Part of a small language model's weights.
Architecture: LayerNorm before each block, rotary positions, biases, untied embeddings, attention and MLP in parallel.
Training: a variant of Adam for these matrices, 114M tokens, 9629 steps.
Each number is 128 + 32 x the weight over the matrix's rms, rounded and kept within 0 to 255. Layers, rows and columns count from 0. Numbers have three digits each.

# down: layer 13 MLP down (transposed), 512x128, rms 0.111, rows 333-385, columns 0-127
# up: layer 13 MLP up, 512x128, rms 0.111, rows 334-385, columns 0-127
down333:192092123149083148144178108141134075114158148106154123119142111165119171109145167162086113125096196138074073163100074158098176134086168142082144117110128142114131078093200122148153084162138135083112155165156156116119121154175123089119167100148110120133100092145147145107115158154147145113137153105167094150103123144106149108111171135122095074143052160062112099121129151101150167160092
up334:042135148181126084036117048137138093174148090093113131136178157182147144140177137162155146130185133112137121159098094070133120101195102119144117166117107154147126109169161135102170108118155084147117093100113122145146137157131132141079159160108172112136147094153097136109081133131095099121130171091166112085132169142126116145057056136133110068141147178136140139114141093149042169117142
down334:148210133104108141206152121214140129071156116160131099186125121082087054089119159122127117100137119100094129164116154133117096178132133111096111099115105054138154178117044131197172161127106156108113142145067091103170132144140161147123097163100120115102154121076131153114193128086147111110107109162112189143175123119144132067168107151087102111142098109150153140156091052123119119149169
up335:041120148174117146091151097124125109167165137117199176167099150141176114107069180148159131147108130101147120167133142165139135144072143104110138177096135122106103143141155105144141105141074081161131110130151113039182150084135140178155149106144133120113180056099108117099082141198130105101129124161108111139104151105131164090195136141129102107135083133084098144087126113120161125086133
down335:144095167080139192127104165094119140122089114119119146131119103122091132133167111116101102122146112106145137129119149114139156124176144140096184098178056194135131133116062165171048159082131142060125172114109140191080146143088102108119131173145122134132120171095133134097125062149103156183182168126088097061164117141147068136094138126113098161178157149165131148169096123129168072138169
up336:099097168147088064186115100159073170126109141153169158164110154156127154071162160147182102109077140104106083161143081112114124044164124059143117146139152095111143142128111143130121138134117140090089186109103126145095091171150124128168114129153126113185086100153129145118075157131122067157127117151152148105099176138125133086168130122154143127123051094193161163078136066147076118130151
down336:186108128138161177085163156167194101174149059102119158051130118162081101085150112131105160115178131128133198115134156136096104143110085178129137132164160154143055126108136120147101102126117072164141099161128119154140144108138087149144165120143180124111129168072116122087147097116128150128153084168123107094168077112104112164093089180137076141129189111130077104158144114097173149097158
up337:124132142159176127105135108113130095146110124125164150181135134114201105128148076117115129107116124056185148159097086133193140099155112117086070125078139123152116119134106046116171119126050148178136108144143068114076106099113143130174141156073141105119121105111152157096053160124170122125076175188135222074149149155146111098095131156169105115184098167079150143112176125124143138145132
down337:137083148192152140146141154162089097146157170182061127051128088133097151088111129071197154108122089150023073138105154098157110091155126132179177183116093148112202153159137150117127148164127088168117197140095129153167050137109140159000089129126060193141102160104168164166129106159091060104048123142131096132138132086133143108122135100148137115112053148145148150166162154090140158141114
up338:092127113110085110145135130189122090151104141140179155143197127166133090128124154115086149136121141092114174131157133128127147094119110161129127077150122119129130089097138132134118155153087091053128146082117091083151128161155120185149162170169112090145091125116132196123061143132108100089128059152118160132093205100149089117134131150205149139121063147090160091091142132152106129117127
down338:177141156095152130165092205068125078147129128144133128063138102092142143143126109104156124145115166091089112111130121064150155147139144110134098166126099146145130137153134143114127115130118147158095104170136127128116146156092122067141094156137125158143161154147161094112158171135104155169121140103155061107127129157134136125135127113139087149127221093149088149121113093078138117082107
up339:117072111196118140132197111180139109144111133106168130142158156115160090163058154135085123144090151153083124156139092159143126124081088125089147169052138135106084140148173158115166117152087142110134128102144126161120168121101117129134177096153122173135099133127158106128099093074145138157145159202144099099157120122102120077171111091146068086110103103107074165150132144139080162143135
down339:117143179119119115108091149103140162116118092137078120065091138156112148068177153104142101162108106123156132120090165122159118095159164107125097128168120124148177109161107102177029159076162165146156131154103109118129115129130123126102099173147112071135117079170100187150115158159107142108123125143104146159135109117163105176094123120114204147119123155117177115116093090126172128159103
up340:124131173141089125101182095125151115112114112093107138143152130117173147083140149181116113172136189127060090132121135218109123143104145083110133110118105113152136153152148154103168153130118127124081110071113098162060068162115127091083112094131091143113117121095132134145201123133132119168121096102210105099186148082120142135115128178135088095144104212120130102129141110159107124149168
down340:065119130148130102137064167131102123095183115136122156151078134149139113165120085149102119116111126137148113078116081087139160105142123110106121147172190179131140047070110114178132124149095139129156135141150154176129134134112096117144158161143133154172136141167128145151110078105117170099120131161107092194137123114061099104113172120134135149093118087153122155119102145124165121104106
up341:121145131232110132131154102162141148140167143103173201139103101055170130128185120149093127131148071114122110155174119154155057168136138089159056172099115120146123159131109161125134111111125113172079146116164126125095140137130074132083171107104143071174151084129089175168139191119174135187122115063122087112106096051132144129142153127126111117156112089106117119155088109086038187048146
down341:143076157128081106128110120146132137122123147116121158255118141181099091124089115132157126098136070116062190088059205127067137122152119142157154113124196143132153095134161128106118166124142102059149154175129144151079129132125144145153158111095087106127087189130162107094143126170110125082126084155089132110145100154082135129158098104081128147121118166121145176123148175087162080169116
up342:162131179128079162128126152085173122200090097130091115136114118204197179096165100142081116116139138153080093210136074099133126097110073101137090110097080128088100139161106161109192127156158128121097066098140145139128111140120113108206137128165206108101136091139122076160129130147118115132161070162138129056159098176115129099131126152153123059146138112102066131117211089131184065161085
down342:150123140122128152115178118127092107109197090141171147063102126127040127121115158099134184143114095170171112096136155135158111130120212160138158092116135090132173144078200141121124114086122135115061097158127169135155161100108110195040126080120140141170154122103138126104174102115107114144167153103087113202064118125127147159160047066170088139095098103135156106164139127095125132125135
up343:128104100137138137108095100151088123080175093141100149141154161131153134135120184103092082188122106107148161160107130152112118158168152147138105133133122139121143138152158146182152125133181146057085135092115103102168140177127108134086183153143132125138074117150088123091195111113098110065109143152097126144080139111151079113155045116181126091167120120101184135092131097143122168099124
down343:137180132167111117167117124111132133161112157090146147067097119166126137109133113111117175092095091135106097114094122125140156085119064083097206151137118142107107145140093136109140138152165092125147134117166147146117143052128144150124130138150130085146156141148164136127067139140172128154131129121163080094104100112139133111074205117072119149065158095124110110188164141146155138183117
up344:158138114131124164126154083149153082106131182103133171130179073094143123107152155131111108164153122093139103126130138096149131105140084073081121159119064133168118128125129165147148182164129117179144140104087135165082063188111117123151141100125110140126110074129201109180109170111143143146148128085132103140165081056098099100116113225113139161178094192087157083153172115149094056091126
down344:150104161094141108129117140110132100151133134131163113255073116161105139145115127115128216114089126120110124122121129155149146127146120124140148108126123116111121087119093081149095133131136135081142125127173108094130107145128108129178097150076106123097134163152109115122109126132125093144114130175116129128138170116182125085167163104122093108060123117153111186109126220100174156137152
up345:129117104186139152043158122122131101129097165111183137145142125130157121120177125119119097174084061094150176141136103177154144134191082117136117180069118102184171128113111126127130114130128134166136109144155098134117090079086125168094175126072161149176092121095111148117102138193116133126088121100183090128149126123120092107142161149174146092118127110112129138155183126117080166079137
down345:146136097115151189134179151122166143115152156140122118244114121162122151145130117149088103147114081131152148101131128116120130124080106122144071134120111138134150101148080133139135151147140126169103116123097168146120105120117182113057103108000123130136124101095105098133137163161173105113142108132124184184116103127104098132136159178088147116153133138150110105114153148104113130125135
up346:114123172110117163059138156143102096078177094087151130131125147139119147173113139155116129173137125131122105144088173135102126043119113090171113157126058140136151146165108132169115130115092157133108139163093076177071153154132137161152104135115187150128108089174142108132121173139182136147117181128146121087153064149156106108157161116145157087170065087152113133116152102155102158080185
down346:147177129086152142168136163094134119130139149100161147111178106119087126177073138126086142155111168188116110124162169078193168146154096098174150153169086082121074086074079154098111098137179025172180079120145123113116093160095121130169113155177156113135151142150090112126141087090138146105191073108094112137089143129133162160115147114097089169079139075182139101122161117160120068082179
up347:113153153128096136132147142125099109129099104039191178194161117094154142145183131150121118188147082142147157138157161151138108148195110069154132121085125144140185138153130085137147112115118094145118103134139149177094098064132089178138140096072111113185120132094142106156103113094159109104107158150239100107085148165092141121125149084155105093156039109127171086135118127128055161122146
down347:110163099119134186127162142105171161101138161166117125085128165099086132145131112199101117141117114112133108064180124096151112110153077161116095112114109123146135089113078142082141172162155125126166090161145106152109117120094139136064084130076160104053114156090049102124127150098111191188161114172106180166151118153141104183121132106043123127109162133147145100080153146085221153122162
up348:121107140193102107128133107138134104117099074134135143135180118165128176137127147100121097146161158067083176145095115118163130143131132159128123200144083067143093141109143096209134144152038064136154141130127099155124135139092111107137119110128176134180116135158093054162151166100101129154173146078135132125073156098102098149175098095119129118131179114121137219145161141109124137125097
down348:127125144137119070113131150124170162144140112091111182149109141086052144137125068106129109177127140107139114174178128141143100115109048130097147063131161096127134133090130117205125079130116182114114113178104165092148089113155118147130150131136090148136154147043115165068099124127136172084151120141113124153123125167093113142081117128163198125118158145147112106139125145170135129142160
up349:161111151162105172133102091135097047119099064129109110134103185164217050120087123146155133138167172070117105172101096177174158130123099134117152127108064100076162158119087102175107142126083115154117092100150162129020149163133132130165144149111160119158110151138115105142063078145102163163121096205139123132182124079144048103153152114139123116169092152108148123191133124138115194129108
down349:117178137103108109059077137119168058118111130082120064004098148090173117106140125135144090151115142100075156045108089161104151079145170102119141145105089188158115132149173194133082126158108242118099156117136123150092120101097102171185148137131112183089155082157073130105065097201153223156147135194080088129171108130101170199166166097119105111153112151121156193071110084164162126171157
up350:121106136150113140096117091185121086184119167036192124122149100124118050141143122162066068192098097103112191175117107144176153104149104078117135132094146151138129168130080098193125170157071162136083155181117102157089090117133094102121121146087128083095146157118153177117101153116124116154106165127116205124117132074170158092137145137142134055132013147111143128088138120179150125108065
down350:191154118042097086074078080113044085085166098116031157113116124145094180164073173167068059127162146112097117121114170118125084141151179117225141126117113083102105148164142155136148118159178135123086051108129132204224117135094152134099112121137163157119140151159135123123130103139129156103154091181057180169111078131181127129137157115165124080119198138117086164177162169094152140123113
up351:106093223182109138150054195153139202197112044108107154140142182133151091103150175158118104103131155132116120119119111132133193095134100067141041110135083135125133083132099120170145132101148130082149113165119137191105074180125167099073135149133155109138157113129166129132159127149104154053142127166142140086137177179119097096140070097150132130100137119118115099111119066193094100141100
down351:134148176115137105087132107157104103164160116200083108089069137139137163115093102176106083141171079098172118109074146112150158196124200127162147095068101143134114127120122115124105211162140107124099101124121129092129178137121152185121140144138150147167108082130167195163101143141113136134136115170125110104138144129142126101082119107114106105122145119136124140135043120051203134091177
up352:095118203098120162094156128108117103203091126113136213117166158171156126140120155142121155176099125083102140142127104141102130137143120054143129162064108109117141157150086083173110140131185136120141154140148105141122149144162103107137163118149164102092080127096177150120121099137153073112122127138187125127079119154132105132118100078161123125136086139150172155155147064142132157137200
down352:161062155134118115146137129118063119105131102158116099006110131132177168165146120126128107134171185096152156121123121181172102094131115126141142076176125163131099133135150108128132138127159180067097125169158127130110141118134159120160165172191126093128149124137148129121138125112146148117166119134154158133120116126147098112137073109145117097036016139098131133102094154127108146103097
up353:148144203180119107090163144118150150098187100136143128143133132123121107092185181130079099174170100023159160104158127126152114101156162125165106188137091028103151087144122154137132133109101091103124135152131120113140148119149135105089109162101102169128149105101158115155095159119118140081145156182137107083049117129141082115137151124118108038144120131152174138128112104145102107093148
down353:141134115071177096156143196082121081134064118140157143119157137180113133123144145144116088120161149133081059142111160139129112111098201090155142126122138170101137096112113182099136122128098107140110123139149135139154154114076150128127149118116073078108069156143161114098139119137105106183192125131114176147148157119106144128103188131160049096126113118136197109105176120122149066114112
up354:133069110121079126086147164119173106133194106124096090151184095116146182117175086103119171147204068104040098077139049100102095157160122105078122159124089170080117137094126078119133152148130123156111132127114103155172087144104116178126125140201162104121134120144109119089163134130083114160144148125115178116224132098112115188178121168110137110109117140103098155140161151139124123117098
down354:118119174081221185153144157096153083124088145091154104042089112156106071166160104114098068094124154151135093154110129165145110130120111114148117112100121189176154160221139165155102083084132158077135116147118103107080136143118155079165156126076126127111165160167118148105087166163120168084154138134129110139131104088131126099112115136118100143174191087144125168123094089154129145146141
up355:131059168184120167068152087176131119158157117108167117147136123190165092115078140176108102175201100071114115123144094184192159155183147096181054108085130119054147145132151088138124089043080140128133190118168115145107093171169138142197083140122104080095120142136171138111144158169122131077121089094204088128133145131122096120115110134130143089147100147091097174097146144132057141126117
down355:121089124185114104084179106144060153148183119039167113160198109141143109094160163184137128150214095084079077095130090200070135175187147122130058155074121139124064107131153130097141061072092132120126204132141055160143103201113098193146105095092113153200154165182139124067068182131100145112069074109200078166245101110160115159078158082127211116162066110088158129119105066087128145107147
up356:123115133094127128167139144146127144123122094120155146129151188128133159144107148142095139092138155108089101176129121136161167147115114129139137104147122169132114136123082110156165091142155177134111093085130115147109070105138114062127171126163142116078200159103086155168064148152130089196136113126158104110175165047103090055093140097135112079105111101120100154175179111104108116183152
down356:140105124150147144109109110131157146114147169156110109055137127135161102117139074104097130139128087101188137102146122091098106114130135139117116165114145121168140074104130170098091157104117073127144150131111167108145146159120096192087147114111096150175110094121203165112173123121165126071120151167128096109097113181093124180115138173084155174104091150094160106119086151132150187143152
up357:169143157145135136097125179146174110127094115106153151129135133173149067124100189123092129110108178095154195176130143145169080149166123119111148147116126134119125087096161128132179124142105110090146072126178069109093155112130132149140176087093171102144115127113144134117130112188119096161108133081176146125162094140144112142173109085099122065102079184128083125140167152131116154082101
down357:146074117108114109178104119130120116121161126163118103001092127123154127113153085169181099146159108114109058114108090084156115143123173146159127112147106123130166108148111183111119112103108133102102170148141088076136154161104135124147091188153106117133116112183135134088125147131126145137140145146111138122141137083141144136151153089149122149137190083134155143109135101134186131140160
up358:134121158187132078156065098124152111166071116076161152155165099108099116167116101144127154138131123086137123093113082124118072111180124111145128176122127089028132113176141130178144139174126108064169192105177141168122110167134115170120098087136093160133129093136128152103094129097077107157121150161148149062114161138136149099085127062129146158131091149088105133176157130105094143159121
down358:132116117103164128140157093106154092174113067108145101152191110129129119098130126144098168123076084178141118105149143166093182133091104170131196103143169176181077133079173158091142166174099144202043102086150087141133103103128105147121125114126160125130113097133064092093099141156087137089147138108098136194087122114121091093133091157149144134147114189174144088170121152130145114129130
up359:122045141156142099093136134171125145124141105102101116132108091150162055172159094113160088176201145112136123146085114141118069136178149137178091190108070129109123161108087147125187102138088115154112199150111089160086096170186148147166150173128175125157111136156161177062085143111104157161127091172104082121097175117083076142064052086165118066194116195082147050148133096127131141158099
down359:114106097145117140099172179123109160133157162177188104255091146085117131147140160109195117097127017187091169144086152110153125204133133130099084082133141100130163104199120161124160085078105106063184172110142080141132140120095150151108100156086089132173138136097062073103210108082044053143127091102127215145103090146128132129152096109177085245137190104177105161137130102104134120100136
up360:154137171098116141066200032217113088087126155103115148138102141132141094127135163169099156143172145129114112165110077122103167103120113129184135133117131060091128120155069090161157138158133154159125117097145080151063130212126146147142174153110120163145134112143107076169097170207139109079043077152168143132144094099099040107169148157192078143162073138134159113075193085117141150125049
down360:097148102070167123134136020151181115172133118114130100186199156147130111123072130149092160116145205087094201081160192146127165099101175086166142178153154098162131147095159223087155096126165120078115081077114103130095140144174120099133179141146121117085190137112026132123053109096110170049163118235122094123102157102120102151132189145191078168129053154078173114045128131146121200064117
up361:107107132134147088125081164129109123143131107188163171114142131200131147131142152120173109121130169105089064140156076141177138082137130123132119117132075178091200154145108106161070102163139104166082140171142120154127139144138108097092110077133149164137118138177111101050122162138174140133145082118151092172141056120112117128128169056116145095151156184125129122124223081138156108137117
down361:145144101124087129123146107085104143141140169060133082255144145123114163095165088132144123118137152153130157126108133141087130181132178132134148102104129046116057094163141155060206124115112151093156114153130129109118120145109151151138143166128096122176159112063112107165129122103105076204121156141105173114116162150132168119137108157109096148138018109128156109139103136118108106149104
up362:074163136163122084049159119131172100135156109062127128171145080137160121105133105136142119088104107123135100137156104125142132105154157110124164151066105075153108121170138116140143175087152116119106148131104097128121116190120062184136099133096172126119155124139148082131152121189147118116105153117198201127105099076162156155054148088122095110111160076099175139136153162072129156156132
down362:092139123096115186147080155138059130141126185147152123202102122116068134147106120172100089120128105199108178112111120097094135150112144153119111138131102132123201155130120161117102111144135136114177105160135136153143082080125124130124130160068103075087107082142188113097115114120106117139094197136086116133182138089128121121158122116117131137125225106138109060194084163195102136147155
up363:112101165182170093143099084129140189169143124156129150168163161169112121129176139104088076163089115110122156170150134153250171091205146074093036168125089088105170104091079137232076137095100166062142188114096112092092133159137136146162123124126134138114128084143106132122114127120098135097128075119119094022090151080140151091114133121131106122112093098148136180119129057124136159134149
down363:104121111103147108092162134096173137149051122065097179103147105216122073123222117155129092134146077048190133126129110105072134073114091165143116121084210193186077137069058149084132089152095101193136188088181085138102168117129095178140164120160075110176128134081116097209134150123181129135149155215140114161152124136154202119106095164075069179119118148149199025087123127093164139102150
up364:101102165198172070081114171135168108154092080128148130133137119094120120132120181133140142100165128123149099194136159143156122108146155128115142150100118121169094206087020139165110110126115064126083127162115117165067143147141071138095149165148204146182138166106173086129110170139165094159199095151118120100123065065119111147108095094122117075109085109064105149117142170121107133127121
down364:126134173186134070163085117205138140100111099077074123157195022162106126066122108136138083123133143145133146118145136145088154096137137159095190131132157150152146183163131116100125183160146070124122113150079136181068098151200074116053119134215151200128112103093156141119112105187187063132163131132153072110048181189078189147139129203107088108109028091155102133125150126137138049102150
up365:073108157119112149102086090119127133107115156169105143129138090133148068112109145110138044141102109163093134171100109133120126105108124154114128153090078107075150171163140101240117073125145117087149120125123033138116140134129137147186112163169125136160146127115142170124131089113151133165090069115123141145187111134106083142147148109139176119123181085142102127121163116119122161126110
down365:145146095112109095177114133162100122143163073117096156196117130141138118134066107125130139093157135178135095115126158077099111166113186102141117107137146151139161131070126160092160160091119088127095098156093161142148138145158145105127129146114115156119107136099125129104142119100089135092106134205166113138145153096085140105155123109084113146105182096142174148109120076145113088156198
up366:123143111102144173181120151137130088088141118147082119130107074085180148081088120139121162163128157134095089113111086134138123159171100129181101154050139154153114185118078083150124119141154133131120121084126146162114134180039119152148174141132146178097075050114156112132166120139115121144145115132189151122170113095134108111132066117126113088105123144133083184152189099133134133151065
down366:120111128152128076123123168123159117139119131134116094132116165130082139054147081146130112145114132148165160097128144151115082138098133142063161114175152072159119055120163167101136127182133104140116167159086167132139166113174127070180104120183106083141206152090125189175118053149125183039121120085032138126124141129140150178123130117091087129094157130116168111128107148121120138119144
up367:105096203114142094096107156161093101142084130071095140139100110181195132133075108054149083125183155124109093098140120145107130103121109070062131136114145118140129146133133098136112142108110180166149159163118123148089123235137153158177102152140129172154121181145068111127140131115133089152153087035142154137155142115093088129108020139123075157096126160130162134124205128128158083155159
down367:058145092146150158143137114121145121099166129165123124138164116134109182077132159131090134157134085146135123128111118142105134083151078211131107113184100121110142130142096152164109109175125155095092072155165110108111189063030108208157106099113127102112116179098144099087100149121080069141202128114162120136069133162107101113109154138107169105135180113155193158124130141154096158150128
up368:140057141131154125110070074144136124164107124081182144146068168177155080155091139116137139123127123089117094175131173153180119176150130109137147138110121112133142114123087124141107157069118121170091111171166109142080163175169139137147115121087144116129089101117123116166106090125092128174122157136129108124158114091140072105112123076144072107132129086147130114149152137127115188128083
down368:135166135118096182090114156110123095137135117178121127029165138098141120159164139133116125123164155079150111117125122132107115075144125142149130139112088154147142105092148130120110197164173143100134078167150126097108133107115114119115147111136124169094112107174130135071085140159176178121160141141121147061159091125117134121141176143091174118133163177102125140086104128130121136109159
up369:139204163198110100130158128143148115147155119132207142197124058128144108081131152128092136140184103133174168095179140105124157161193173087114116125148125133066160138154058119097160118101104092137111141141119185111101110109148115140123106157099127077137142074095126116146097167237111125140163154087144125132098130077147145084133151132070162127153084109075110106120121166100121156084063
down369:153072097112164165176090158103118146126147130155122119158170151112129126084134135201038132146099124097089100132122100144100153134122182138141095107124133109096135119132110168123099197110147159073129097127123070133119139178119095094143168113133097135115069128148125081116112089101122138133160119146103066138161104159147103150180155127150127082144119154142153175160177124148111140091178
up370:064098118150047107102178152081118124155129122115062099158139112108157145091094068187144098135179145130092160150212110152185132150179102127157174133046145113153109121174148106120163155088153128113146081117115127120109118102132110104150089157148149069137140138071125142168165121093134138118173101091120125124149071107161086121075068083149108135190186107124121072091149060133096150144107
down370:144096152057160169149111151120071102106117133159090105130093119156119167123097152083134155152141099108139056094124110133152146105098137136153109094147081123096134123149102141139158113175166145187109154114116140145106141165083122110106154124133090153120133113177151112121126158139087110117136132127103132114105119121135177101147148137138165148110240069155166159158123144066151109151182
up371:131124182156107116080173173140124142076090161125170157122125129132156088116124120159096174127128151064172177100180136141176143072121182122115130141115080163138108115104108144138138137163105155128117117121162140123114107160146128130130140138120142077145086112152123132116146123127166111146068131121161104090181153137240118107142104125132102094121068147071152149106183137078128138105032
down371:181103089041133162114175105093142110146105137137163097140068164141123177144138064117146142099087142131101127138078138123113126198152192134150164118120151199137110075153175170109130129161164178120134135112123087101125127101117122148094091070096054121131127134142106106108136106129097111141155129092120133132172120142123123129139176133093105110113191138147115160092134136136159114175129
up372:148123109120125138062093109120131101129115134132125151154136167141123138143177150177133157107099165130148140129084208153159148144069080093124103095135124104134174069084107160128127175112039079155157128157130095111145067138145061165115168115142115156172099143118143104080100111194147085135115109161116082105167170133142110116127101103165118159096134170182076158105181128144135129173128
down372:118076164146140100128130140135116148122186113073137123203122134090096146167118136124094062134148148127113164155154048154096106159135112147141203131138144147092104152198160097131121103127153130096131136113109174135127134119096117093142102125088129122119173130137125157181130136112141157147129153123106143135088092185112164127086132154101117146139133091078103153142040097104167152103115
up373:100121163138172116130127111168145100128143141153114096126175168126099043145118111156113102102169109157118082093212148107212139047158150117155147163121133129128138116092098108117123146076144164131104168125098079115081134133112127095134144142121175190085092165192189088108094141136177143112061124112161137133222110152117127165105158186140105090123065151082069094121131082138105127063116
down373:143108077171165154127147139126087139172155103108151079219167133156107138167065175082106079127121165113135132128104146107146127161143118110132195090176105160116107091142144116172107097136095104111166144122146141111112145150099084094094142127087120108154088113119146098130162130102119076134154133029101140099143110130143123094124097106143192172129080113191124144135102138105233073107166
up374:114069226159153072171140145161103140144081173082147099168080144116133091086111086090115133174150128054079067137128082147130098120114066123155118132124136157116148168127113128120109152113143147090122145144142147127086091103136170193200146146116093102146124084181126158149086116116177083139157093106140144145101149160148063108094090131190111109114139099119109124125190101124129079147096
down374:097105134138124174134132097141163152075098064105162099110134111150093074157110129111129127131153083194132170144102099112080115111171111183150113089076120103191143088125132097138126126115100126156101085139165090174105129162157152128125116107053160108145115175141109161100117152128107081129114145125125135164085056161135145191156153095148085192139177182167125141126125134111135104186145
up375:154130150168184176101134084166132105120122119160143100133166111143131099108148142145103123129084156124152114152127101123228178164167153138148109197129132133149121115130084117169090171102146148140110136087144131102094097100114056115112171089190124110129111088172193112142084147174210075069050119087169165090201113104130149132081135116139070103151143094139123118164101089093111101141091
down375:059163179164060120127140139148123119195171136098131104244131106103099088167118069170158171123096126099052101096073166071099149099114048078086124162159158124154141153139174105083099085123094147143117153157098131184147113138095149175111140123085109136164140224065136135138142157141071115148162139084126137081154164154076156105138167070122111140105191112168114143137163146134151127189109
up376:137082145153109126078103107118151106173131080104139156143098157089134136084108109161158162112084110078139125181119115131198094081143060087146121127097139034117148123106150045155183127107148139157153099143105100210152149211131153155164095126147102103124135066119165044139156130154127125166183085155141135116128173115107063120056157109112084102138136077143092148206129131074174149140145
down376:162187126184065163143124086190110161146117151097090127127097077137109159108123128127119100177126202113096090114129102116111113158101063113145106127150111147167186142152069073139168074132085157197163158202071097129125153116132132077078094146118166164114152129117122135101152142106107192107099212117149119148096153076097107126106157111146128066175144130141068131102054171175153138152130
up377:094097158174105107150192059149106145144125096131156169131108154137176112142163123098128095121207110116133087132168136141150143072123165133144117160121073144101088176119108116163146122147124190138154169141158133090120150136082088172191184140138121148110110081124118101175116106107076124147092154117163108059148115062149092097151105093120126089132024093108118174167153127131122109140102
down377:156075089138106128066171111149149144116213171096118114138099158136157073130165116119130092098129140130147186107167098119119073092138070165104146142114146138194184127135111114155109051126097153081122138141176073196062131095174076106132163077174120103133153134120181175079176148168172098145172150165191089148077107112145125172132088153124129140097164105091074109103159120126045165159081
up378:154087132151163118158158154145178114141101156108117157129158129164141149131133154107114125133139144098172137141126120120106161087169134166132097139114066078056180153152119139160110178157087144158141131135122141132114098105142088157087113122125109134123127166073121112088064072134097131063166167187120123063105138114075115075136129100154187111173116133122153135175098174082082152167122
down378:107087130152123125124081072106071147155141085141122138111133141151171084162133101119121116146104094139111126131145152140153119114146182117149156109117188126191113137133151128093107128115083170096075096114116103115088162112113114124155128150147168116089137099222106087168102163166149127164118177085155161180165137127119127105108121154163107119116091146140150096097149047131165128089160
up379:115117190133101097155210140111067147119057097105110118127123189120161094124170165182129111168176182136105171150138101134169130154133111123125064148110158129082135107110142068090122153107120141185104093175112147109131142149110134118109138129089153124168123090101150129166090119167155115089100080160185104110152120080169101105115097050103148111152128186094120095128140142054064165083144
down379:143155141077087126139081090124129108154133152086106077037126118115130126165123097094120091156117194123132066107146146126134139168066107115186157130118115100162148140157089142158138127149142133137099213125121084123108108114138159121169117127125082115092155121139129145129108123121118091205125152165072107160128160161126137132141135154114126134142063127158167113129057160140189124148190
up380:158106134134125161064128072134173142130104132146134156132114117089162128131119128169122203131158134116103176133133080145170134093143051089152073122083153069115093127122108094140080210123147134158159146115096117167126070172130102150190103180181100136112073144145151082143101194117145139128085099141203091043120116083131133110136179140130158088079127109093121156120185134161132098123132
down380:112146114081119086172099132144137142112114147122146160057098129136129102033124138112141062128065145132080137145148120103135128190157119092059161151171176146091161099146148090132134115159152138146184096094115155071174122147138105081145122150181190121105119124125112164163173107198123172117131156112087087193136074128110140111104143110106147148133174151142136099102097168118131138149073
up381:150141131101060153122164112123167076131124135126113119178152151169160144104104160153160107089136101141165178080084102169114086167118132154131169045094115155169113110143136126139159137138139133135109129111100075091150099190154103136069161094134091209091087072115108119134145066141111121136102129112099121080112161105123103096138098059096109119134136150122190168141178142111155091166126
down381:067143178156168118152109158113131126102123115092184102131138112098085128155109089173099143121141151131106095181146134115141153088148121122151141145170155090097166111137098109111044101081130114159126104150149145155090175064158151186161131133155186102163182162102114139145120139139126109129102111118122135140108112147177132122078187133100127135088167108089076136134129126125095115115136
up382:139114118155105149130130104118175145112096118131172154201127121124150162095114174171139145130153128159131097161121150155086040152142130096087132184097085111083107109115148174074103137052133100128130121116125145097181069165123096167104147078152151134181047129102113095093147160151075133105132118095156125144109115132082132103127149122135113150147175154070134146191112151145098105115095
down382:127158112126052115115158107159081132107116135116136138088176155139138097184126114138099112147050143113131171107159129110177236072133101184160144107161168146162111164112077075121096139198116111153121115143110128122109132053151106109139120117087129106127185155131150139128083136126192160144105124151070137120121147121151115172089079153121114096085091126162144129102180121104168091091154
up383:107138196137091093133148099150119121100168116110118148165089168133151105095123178128147130137094183098131095091102150152127152112195150098108159141076152144079131107148072129207173151120085133114161129136095141144142132102130158123195094136104120141167056132117146122155161124194113061091079142070114129104083129129143092096154110085162108129058079114173123125168131149160090106050097
down383:173085094132163144110149139102156067138090143099116155116131159084160159204173138102058056104167109161107109134144190096167154094105131109088141125110132073186068148109114133091134107165092128124121133126138186123123124123150075135191061120155143121071126131124122137134109154117127139154138126154099099176095163183169131162137121128129107136199104101102106113085120145126104109168170
up384:031136170145103142058114106161156100173140131088137134196157169119131159145177065128094116192121081133073153194181123195163120099173134122133118226106075063141166132132125114123179133085104132145151126098164077094113170107081157098097131065113184137124179144118097150108106125163167134123110141121106139143102057116152068089123162112125065141148108141161097161085108131112092139107122
down384:108137105104157155143119136183092081124121144226092131209087120163175124063087136130081119101095128076128168073141111085140087197109137155147104111117145198202152099095221157193106148155092152074092143132055219156171113151130144144099131152105105189102138068060135127111152145145130139113126148132194103110135138148109111058110075130100174102073104103149093122182105143121128083150154
up385:164041152119170132121133178125110105141101085151119144149114133178117104137114108116106156118176139154110097181131113143130139101166135156133119146137108145126083139127094138099139111070120135156113105164143140192136107152147109120124185121110092108152050147146113148148150149153045066143215082102123166118162104103162105070148112075162060097158179177054128117091150058164137146093119
down385:157134097107119143085159099113115154086069161139130089112122143121101144097124189117152122114092100098140151131114079125138139117077096088155141074101124144152104163074205086180101164202085122138134119135131156088160145122054111101154106091161119145110155130138165107173090121129192135120108085128146177123183126137122138159122205128105154149090199132152101114147188162116118112093121